Each number is 128 + 32 x the weight over its row's rms, rounded and kept within 0 to 255. Layers, rows and columns count from 0. Numbers have three digits each. The size before them is the row's rms in percent of the matrix's.

# layer 4 MLP up, 512x128, rms 0.148, rows 300-511, columns 96-127
087:166076148109170156139087157100115147139175164102104112181125079190127149100154108181106157131149
106:118115149158152172141083098084141119160095086115174144097172184181113118167174129163141114148131
096:159140156115175105101189124092163125170111116113060126104135061150137126144105087095112124094195
115:085094181169122157129109135178099130156165186111071113138116170176157137103123170140105102131124
103:159066114125126135107103067140144064081090173145149140098163113121112137124142123094077171108107
080:101138098127135177092161135153106145146151126142103157107112126156119110123194166140143109083125
102:113171081109161118156092128109123099125131155139116102139173179148117110087164116161130231129162
098:116084135114150107074169168148091093100122092095184124191147162114133119147154162054088133136131
102:141118129155157095126124169149110108082108094143146102151083123086082109132057109142113142113076
103:131146143154159133106197133159134098172130145131091083149128109145154106150186075099172143115161
103:119066100146148142119098128158128095152109077143134216133083114089090178159161082161172137101159
101:125126130144222125088155170113114078102120135112122174115072233208128125134121143129124103170164
077:150116163090107136152129120074121038169148142161120145154143137137105117158052120147103122148166
095:134161161164124119132153150150100119084143094096109086144084166053109136133119096154146112115137
102:112162123142149128106180141128118090116178135101118085128162152110073094111150200116116128159116
093:160126106072120154069115128090082122121104125120132061098140140179093128145170166145161163128076
111:105092117143175132107139169162091143147143146118128141212157125113157115090112096106163167091142
098:110104081123168145194114175154154129156163168058136170185124136114132098168121076196139121170160
108:145159151137074135128133144143094147104133078130176144147113076157143065184100120170082117066088
101:173125190122191155136172133089084069127076126112085074108121109132117128159137100117076095146105
115:110144154155178173150131151108138126077118159134178162061161195155148109089147195147126154099123
098:095105093176155126092096087138142107157139141090124110146122105064134157139158150128131058121148
100:153234194158114145134130127135193117140144071166167147196133132115131110114171080122146117105135
099:137087078171107172123152152106146092074151117160156180156116123081149185153099190145179144103099
091:089169189155106103121178141136151116115154117107165169119156121114101144145149122169127161148128
089:131073137138105131131154138221148094172139165140137158161118156192100133152099113153129132083171
109:184132154150128167124118130119157102114154131130113110167123085106181130137102172120110148147163
095:120109143153211162157137139087100125116182172127110168140122098067152114133123085117124108183117
099:101117156114135081107136185082078190103116095098125182136123126135153135156158240095155107121151
102:171117182087147169153141162097136085175113131083177130129138146149104089096144122135069108081139
099:147130104118078143131062201124104160142152137182124097152164109165144138182114135114105104192056
080:095126190130186161157135172137119084160096131158121072129183093177055086121054148117089128155140
108:101120155083116070126097154128117134135125127104130157116123136144125148125148091092039102036114
102:129130110132113138180144118116204127088133138158135174138179127108095121127070107153145102131148
086:126167147066092120079133090087145083112166150093155133109166168178163116168152134112098150116097
093:171123106184196121167122134106175140128066145112123103074118160178126210166102128146116120135119
099:154060085117150160114167091127150174205081075174235127122101141124111158139158127127146098119149
103:121117194100128086112119130123156163093098125115131142115128142052107093140196106125109139102065
093:124113145135122138113123118113132113131111141101087156162087149179114149176127163093116145154204
109:102081139129150117109158156086103156118077086128126187107132093107119171174133120145125147130071
095:150151136122110094135138135126102163113073135135069147130139114157104138106161168177106072074074
106:114085111132152125142156104123070067139145144099047123091165158080099109129158128147138103099132
106:093126119115165142178105136101183156154162108146101171082174143176058197120104156123147159157124
107:185117135123143156168166136198134122124070157156089154070150148167120117140120119112161114155182
098:180111119123151087118227122099131171205123137084188106126121126152118042118086089103113136091139
108:133071147120147157167166157163110164177148096099158134123138127164222129060102144140171092122157
091:120087105117124140155105102091209152147148137113182140127137153149156136118039086169096100146123
101:140125087153104108131178074145110109142079121068127073082142136137167082176181137151122101145096
100:126076117129181106094082144101114156120167136157138110157134129155143162202135147117118155081152
088:141099094124138150087109085134112117078151114161120167095106064200096163142119158164110125134083
110:144103120107159120120098152161111078068163129166159159138191104111136185102140086128123148103179
080:093130130093178115082095100138112136136132106141126145111131086127141193135158118114144128081121
104:128101150171179104141112110112171053154201088127130093169153073071187102133156153162123138097146
095:145150114139157122125076091122102105076122164095149105130137121149193109169077115160111146179117
101:150166143135157144138159121116173118157122125136103146089164141114072139159141103168133146115159
090:128140113095110115128132080053167163116115108123166123105108174169152149118157088052158102113170
102:129156169155182138132115107126190177101123141106050115130134135164156122165122162136113130109149
105:130120150109119100091135202110097140124141174065133128214129119140080112139158137125149066120186
110:093170101102143144068135112110150104144077149102167102071184183100106095112137184102140114158101
090:169118148148144156184113152092091118078090101167087111111146118147124129136099166135191110119105
102:060165133104160161109137066081176132126123157123082119111151138129174153170159113166127175136090
094:126126102122135155116115160136195130111187044112136118089162117110132135150127093114094144106114
091:065098119117063117103165057165096156128157178162100124132074150134097126172103160111090154122107
127:151116139109156119123051174078130139142159126132167138117204114128141142154127124110077153145201
103:114096106154157164116118106101142081129145112150169163123136132169124100130131108155096075181175
111:096116118080103095135147085121057156130167051114168084135153139118069118106147159096176089123102
109:152076131140127088102181112142177129151190111149115142151128095076117103113131112137126139207093
108:144106135097129083120142121124091181150113126120138106129172121119156111144126174150150125070176
092:121131175056133115156048147126135147102151108169152108136114100133144158146130101123067137072135
105:110137154142205169154147140104136123128152129120077093121103136109162150124106098134145068118146
116:162071123095100163087097146133172141133123164165093129141190153166126084079158139094083104098134
101:103102107112092147123131130153128191159183104128119141172116135100147141168166156179136168151095
109:165107065127109186148069116125143161137076054168145071123113156110148119097055125170090114051121
093:188089104115101106155189127104097111130100195105163123106075067151162130106110082146082152122114
106:104134116144101141143139138154120174068125096141089152175124146113096099130099116137161160134164
092:121162137136114100197166142116089112138057172084087096102161137141164098119143156083115183146101
106:134091076157177156077101080164182118121127136089177104164176159147148073109111146125115134147136
098:115093089147135164058146101119198148121146133110103147138126155129221061161135176146126066065153
096:128112156144144170162128059152098185124080149161123097095110073083156076101129153180155155110122
102:193134066122106158118120061166127130078093135161151114093100125119151138150062123122147198101152
096:118165172101109128082132101178142124171157145108110078121082083103163122128114132095124123089149
120:094111142125130150228151157121113126114124184143113122128136094111110133187111130119122182124129
095:112088158122152117155122083168089089138129067121154191093107146131174117174103125138161158069148
105:116112154144073168097123119136134166147143118141131179131117123100128098143129122134145124139104
101:111119127127081151115061150158113188141123156116084100098155136136167084104094200114166087195145
101:171147116103037101117100083162157153170130119146075113166078122095122139127118092104181071170103
100:128098105146158141150150056111090124118072125136121071207119123108117142107099114073079098071099
120:088090091152142146208122066103103124141127152169132115178193124147156103101140076113093154069100
105:174129078117138149130130095142140112193155146157112085080092139139156054125150129105180136133091
104:156058147136126126224087084068102137076111088115119143101081120081117108138119143170084169107099
100:171135115097195098108146098121108072112215101124087129147080202175162135113177153137099118116116
099:120139104138164132140190141119074080125116119114096109147165166106112120151127113134209105160090
094:159149116131134081129118159123081116152097104165116162092147129109157109177121069164143146126089
087:124124091177130099129116166165147163100089122058172117149066140113131130068165117127143121135128
094:117164121118152140141134121152121137063200109135098221126171111148078150122171154139162173117115
083:079153147102158089128113050169139077158112085100136132129111107139103129093123114079120119105159
099:052122145132083151131121152090080128101151103135138130108117125148144057154152139108163135111145
114:125184158117076116164093168190105112106118104130096147138163069140139146150199051115084111104101
107:135064148115126135123068071069116126120131166118177105095166142086132144051123150096120189065126
112:085152145198147186122112091186040073118094107109157110110138151151159122109140142111170166147124
103:114110105138110127115167094123138147105140117130130141142143098221119145206124151158153154181140
100:182120181108124108155113160095198138066169124142110145179095129112090097117125117099126146057148
111:095148182140113124139058109132111140162150131153170127132114090183104179131170140116162148139150
090:139098090145066132156196109084127088179156146130116076112107066128138120118090149106141079103081
097:118113123172078117172169108117127141115115116146162146111100127217109145132138181131189150137133
108:144127165086096121068104157102120136150125064160131138144063141137071123106093058103110136144117
101:136098098091138142117170175130202142163129094119105160108071105106145111109106119152143147122080
091:144121109128180155110061093090162114162039128108139125145153115142139128174127092140114069098157
099:142054110108182131158103142186129126185145094128127131113113169183129118120157149108087186111128
108:130156104095148133123198100137213130116080126157124124129129157116122115106081117116148163149094
088:087100097096161148081101064127117177111158123121169153175158138088050146111142074092160190158127
113:087108135105087085118157068146113124042136153092132124143157123140120132176134215089130160154182
066:091143124113124112151120049061122194153083122116115161145112161166149096103171116125143203183175
093:109134121125139134080133140104125095089123058197091103160131160100129140144164119065110208093154
099:129133106136212197118138118113074116118154146158118159122166104127128173140143182142131040153092
105:122170158109112139110090073189108076143147116139106138168137176109137085061108149143165094114102
090:167129167129151087146136125129136123116126122085077137137147128137142112146166096168096101167136
115:176115068128118124110130113147110159106107135080069124099151174148155121154110117102126150162156
095:184088111174139161123158057087163160090119158170152164124184110111120104159144098117151151144082
111:076142133176145144145130063153135081064104110131142084117143054092112153079108103156129160077142
097:070113133086103107165129133120146128148152111074070056149094156109119102056121174148109162121136
095:167098089135131120138166119121137099071154089125139179124118142085126131153131135145071124158148
103:086136132115187137088124128108181128170149163077159149110165165098135165156099181079107123117078
114:107193170148203141108096126068070093114137160121142166035073131140135137112131163143112102110183
091:086127106115133139142115077114148103173117054147176082137090161109088180118051161176153077100163
087:095112126145200128085148161147146074123090137027183122107174080148127066126194098073127142130159
094:183109143169141118124127072216129110130078085135134105075129127124089073155137103111149144081145
088:126185146107094117147154151172172119127117109154140130120164181181197137121134120160076158138189
087:136109135129122152147071091138107132052140110136149134103151153070150147144069125139137106139102
102:181083127136135155096113132136114118117138112095096138188136134146153114114137137117180167137084
107:095056101140144086130126137149083103102089168119094146138168151177138176079166081113097136127124
086:183158067101133104133094129112151150113152048141102079160134106063091126127197168053151185117065
102:154161110115082089158138154072135115126117128105115181144039116171097120137121103140089178110146
106:098167126129139083134112143106140141093224100154144092137166119122118137159127196130104157145109
098:141128169132157163118143179136172111136158155124190172154078119115205152101155142094157128144087
096:150099092148176160147093098128151096129162161161156146153146150045115149144123190104134156118142
097:111165175134140074119177147139145061120069147133164076183096142109096122147154123122162123088078
089:062157177113114111124108107146181114146059150107096077121132165137152176081112119142111152163095
086:175131123101201110123177097106151101113112151108169139116129179148124133138103126164116136138090
100:137150109137087096088170144156126158122105138157131121104135134129145144165119176130161104114141
096:080125149126135086108121128144111093209055074159053144102136155151154092169127084110132141145088
100:091158172187148080150171103142076178120145104147081188081077140185100149134138197136121119131146
090:123154119072150142115149114146124124217074143142083122187107098098135132134124128140106128076090
094:121115145133095094152124117220100055153161140134170094077147139152133149103125120112190165144125
105:113142122122130152100100109095066153136095076123149162143147077085096111116128137095151103175155
111:168102125119144085098167088144088119099105178092157204110149167133115137127112125152110116131153
100:132129108100103180172095107085163108085122190123116077152151161109142117156103100200154125182114
089:145081139116166062130166112132111108089150124111166195109196107181191116112132116103160149172118
107:064149164133126128082132154151166132155198155131060144136117143184107107099123133138093088145098
100:190089156120148118117159094142090103118117132130136077122090141158126084109106168110145145168102
101:098147151108157114116139145110141190175130196118143125084124124134063157126115070179138146096190
090:110172161154070108089141108070119108113154155170065110145085143143137155109111104118146113160069
096:169112118167124141090168142080109194099145153124177123155154155193139094135137188066179054107095
115:117090130107072148104147118118104136108155150099179194086153148140134130138155141136156165148184
104:193101089123156117151106076111088066081153177147134112068141162155156102110163098200127151129159
090:110188103112119088094159068172167117095101191133116124191103124088118139168110134132179123127113
092:152131071143143174068107117147091096148093099111171127113161175100096134101142125099154103071101
093:109145125149169123164135076130193150128144133118066071100107167105140072127194106133144122143135
081:148093122110142141121110067043175148144145096140068175125084154163131158122109184095093183142127
096:123079189180147126176082095134141116072113131093164027102140126058096073168138128148077107090107
107:091179135129081119111137114164155137052168147174173133114156139119128116109157123117141063086098
090:132114142175129122132054167140143124111131120117150132171158143142150098119168195067112153150140
092:159090139132143164154057177136132136151159126113144137135206059130133065160190136155087130154071
108:111144187065149139117130165138151102118140106156098073121184108119099087100173094069151112107174
093:124184080122073084137117090086074143145135183103164158191109120114147189165101098113140117048097
095:085143082192107195104128132167124096163169152115119065104139136140143051133186127125143094153154
088:145066091167149088069144123139065124148105117135134079187145097109178114137143113131128119060106
093:188122118145152122121222094177124112155131075067142137109133212097146133134153093142148173149133
103:119029158115122101106085139089120134115185149108103145136130098150086108108070162123108152107136
097:154087152143168153159149102108078183129081146145156075072116081083154100116155138166155140095089
075:146144116110152154149070149125136189033127149169062088090104132155144162169066128171163090110097
107:152118204140118117074145143107161120071118128132114147091149088120075107115116113166112067210142
091:093083086111135122162087131101111222139176176112078165113157126075139120051114123081144083142146
086:122167124135134167113043175180173155187188139090085167097180058082105116159198136131132093128170
108:141155143130128066138110090172139069108112133169187088158170187029173142068142130080101184107107
097:141124107128102131176097198053111154127133070112165163093088070141105172147141140155134101105156
099:127174151160121065122094093160141110126211107152164156075213132146162131091126120083105140137138
097:150192073120128107117164120125141137094157156119152115166141093134152132051088168147142122114139
099:084115170159164097153123145096091135078128158120155133094187160086106123136205133109104155160110
126:116115139117174137137153179109097129055147108161170129140123183136089090100120151137099109134093
096:164099083165112106153153116190124070158087087159111099123110114102129138157149161108150088092092
108:129161066118136092080122128081126142146120184081141137168111143149082184131176131141117168107075
087:122179156119103160120114085078101106140146116124143112097086147089097093073110107160129096090130
100:129132150168122156165167096091149160156105175085171201072167167134140113141146117120144139197071
110:136165087145071119141199094135160092104078141126127140118056180141102099167119112175139171110190
099:124189150110076144129104136160119089091036132133073105136098127105123147113084170111095145099094
102:160126132104096104085115139162119149151124108123145084167141108100157166121086119107112105042107
095:086105146161081111129125173141152120083121100141123141139111096120136082119146071152101130170175
104:050108119097097180119127137167110083137090150133152161136166134128148123057126122117140163152117
113:177122120088140111082155119074137186160136148086134086153140136116132184169131087139132164140103
094:147124162082183149150151103097143154180124081120115160114121125121103116132162110084079103125138
102:120116089144129157180134137090097113108135090130159107165153122138126107125101116150071086150190
108:124142141115164128167113117121130124119170124163103111168180084091110197136079087115179130163171
100:152162085122097079107153153097178115104114121138095107138120045132146101137132146095121122087117
099:186116148148121182143135152101174125114099106121106143118099150133158124204116128151151034108057
102:134131082166171116151184092152190167181137119125141120132089137135120126166146169133113219151162
100:151166143145089105100164026118152172119088110124153141131128193111122065101105113141147121103117
098:133163153111061131115143124104108135132129180062074147144126126105158179135155156185179131176121
075:109089105168177079122074176131118095085116127156110169121151137168137097157114124082116059086164
110:241109133126142161130078158129122155114154116197203140093110145136123099166104146122203133096060
100:111118173124168163105145158158114158109122129164155139181131149172092108108093169146167168161098
109:159068151163199130074126151160142210079095126119133147164098116137113135107142080128103133129167
111:137151117096098137119154165103108122129132167129097129104067133119192156112072116161098045086147
098:160139100122115120133111134086101132118135084115142139107194097197112126176125139092165144155134
101:192134117099107175122121103133202158075151144174111114128122144137093051114117165089129118122166
108:102071107171140129096134082125141082138077124157100144169147118025144117143144160047159120056070
099:124143183161173115126125094150140162136121146144086178147112107130109129135123145190134167153146
097:130047112135168148156100116049163156106119090138053129152090195062144119119124162141124083139073
097:102127096151190075122144138174085143084130169092091114180134074114103164080149142132145128076064
098:143146154132145147122134199184110028128178076103098177172149139133100132094122106101151077158117
103:153108094129159158120119077053102168136154200101102138095147163112095081048136156136149160156121
113:124138107166132116120154122100138083160112198123183136143118128179081130119101113095093180156096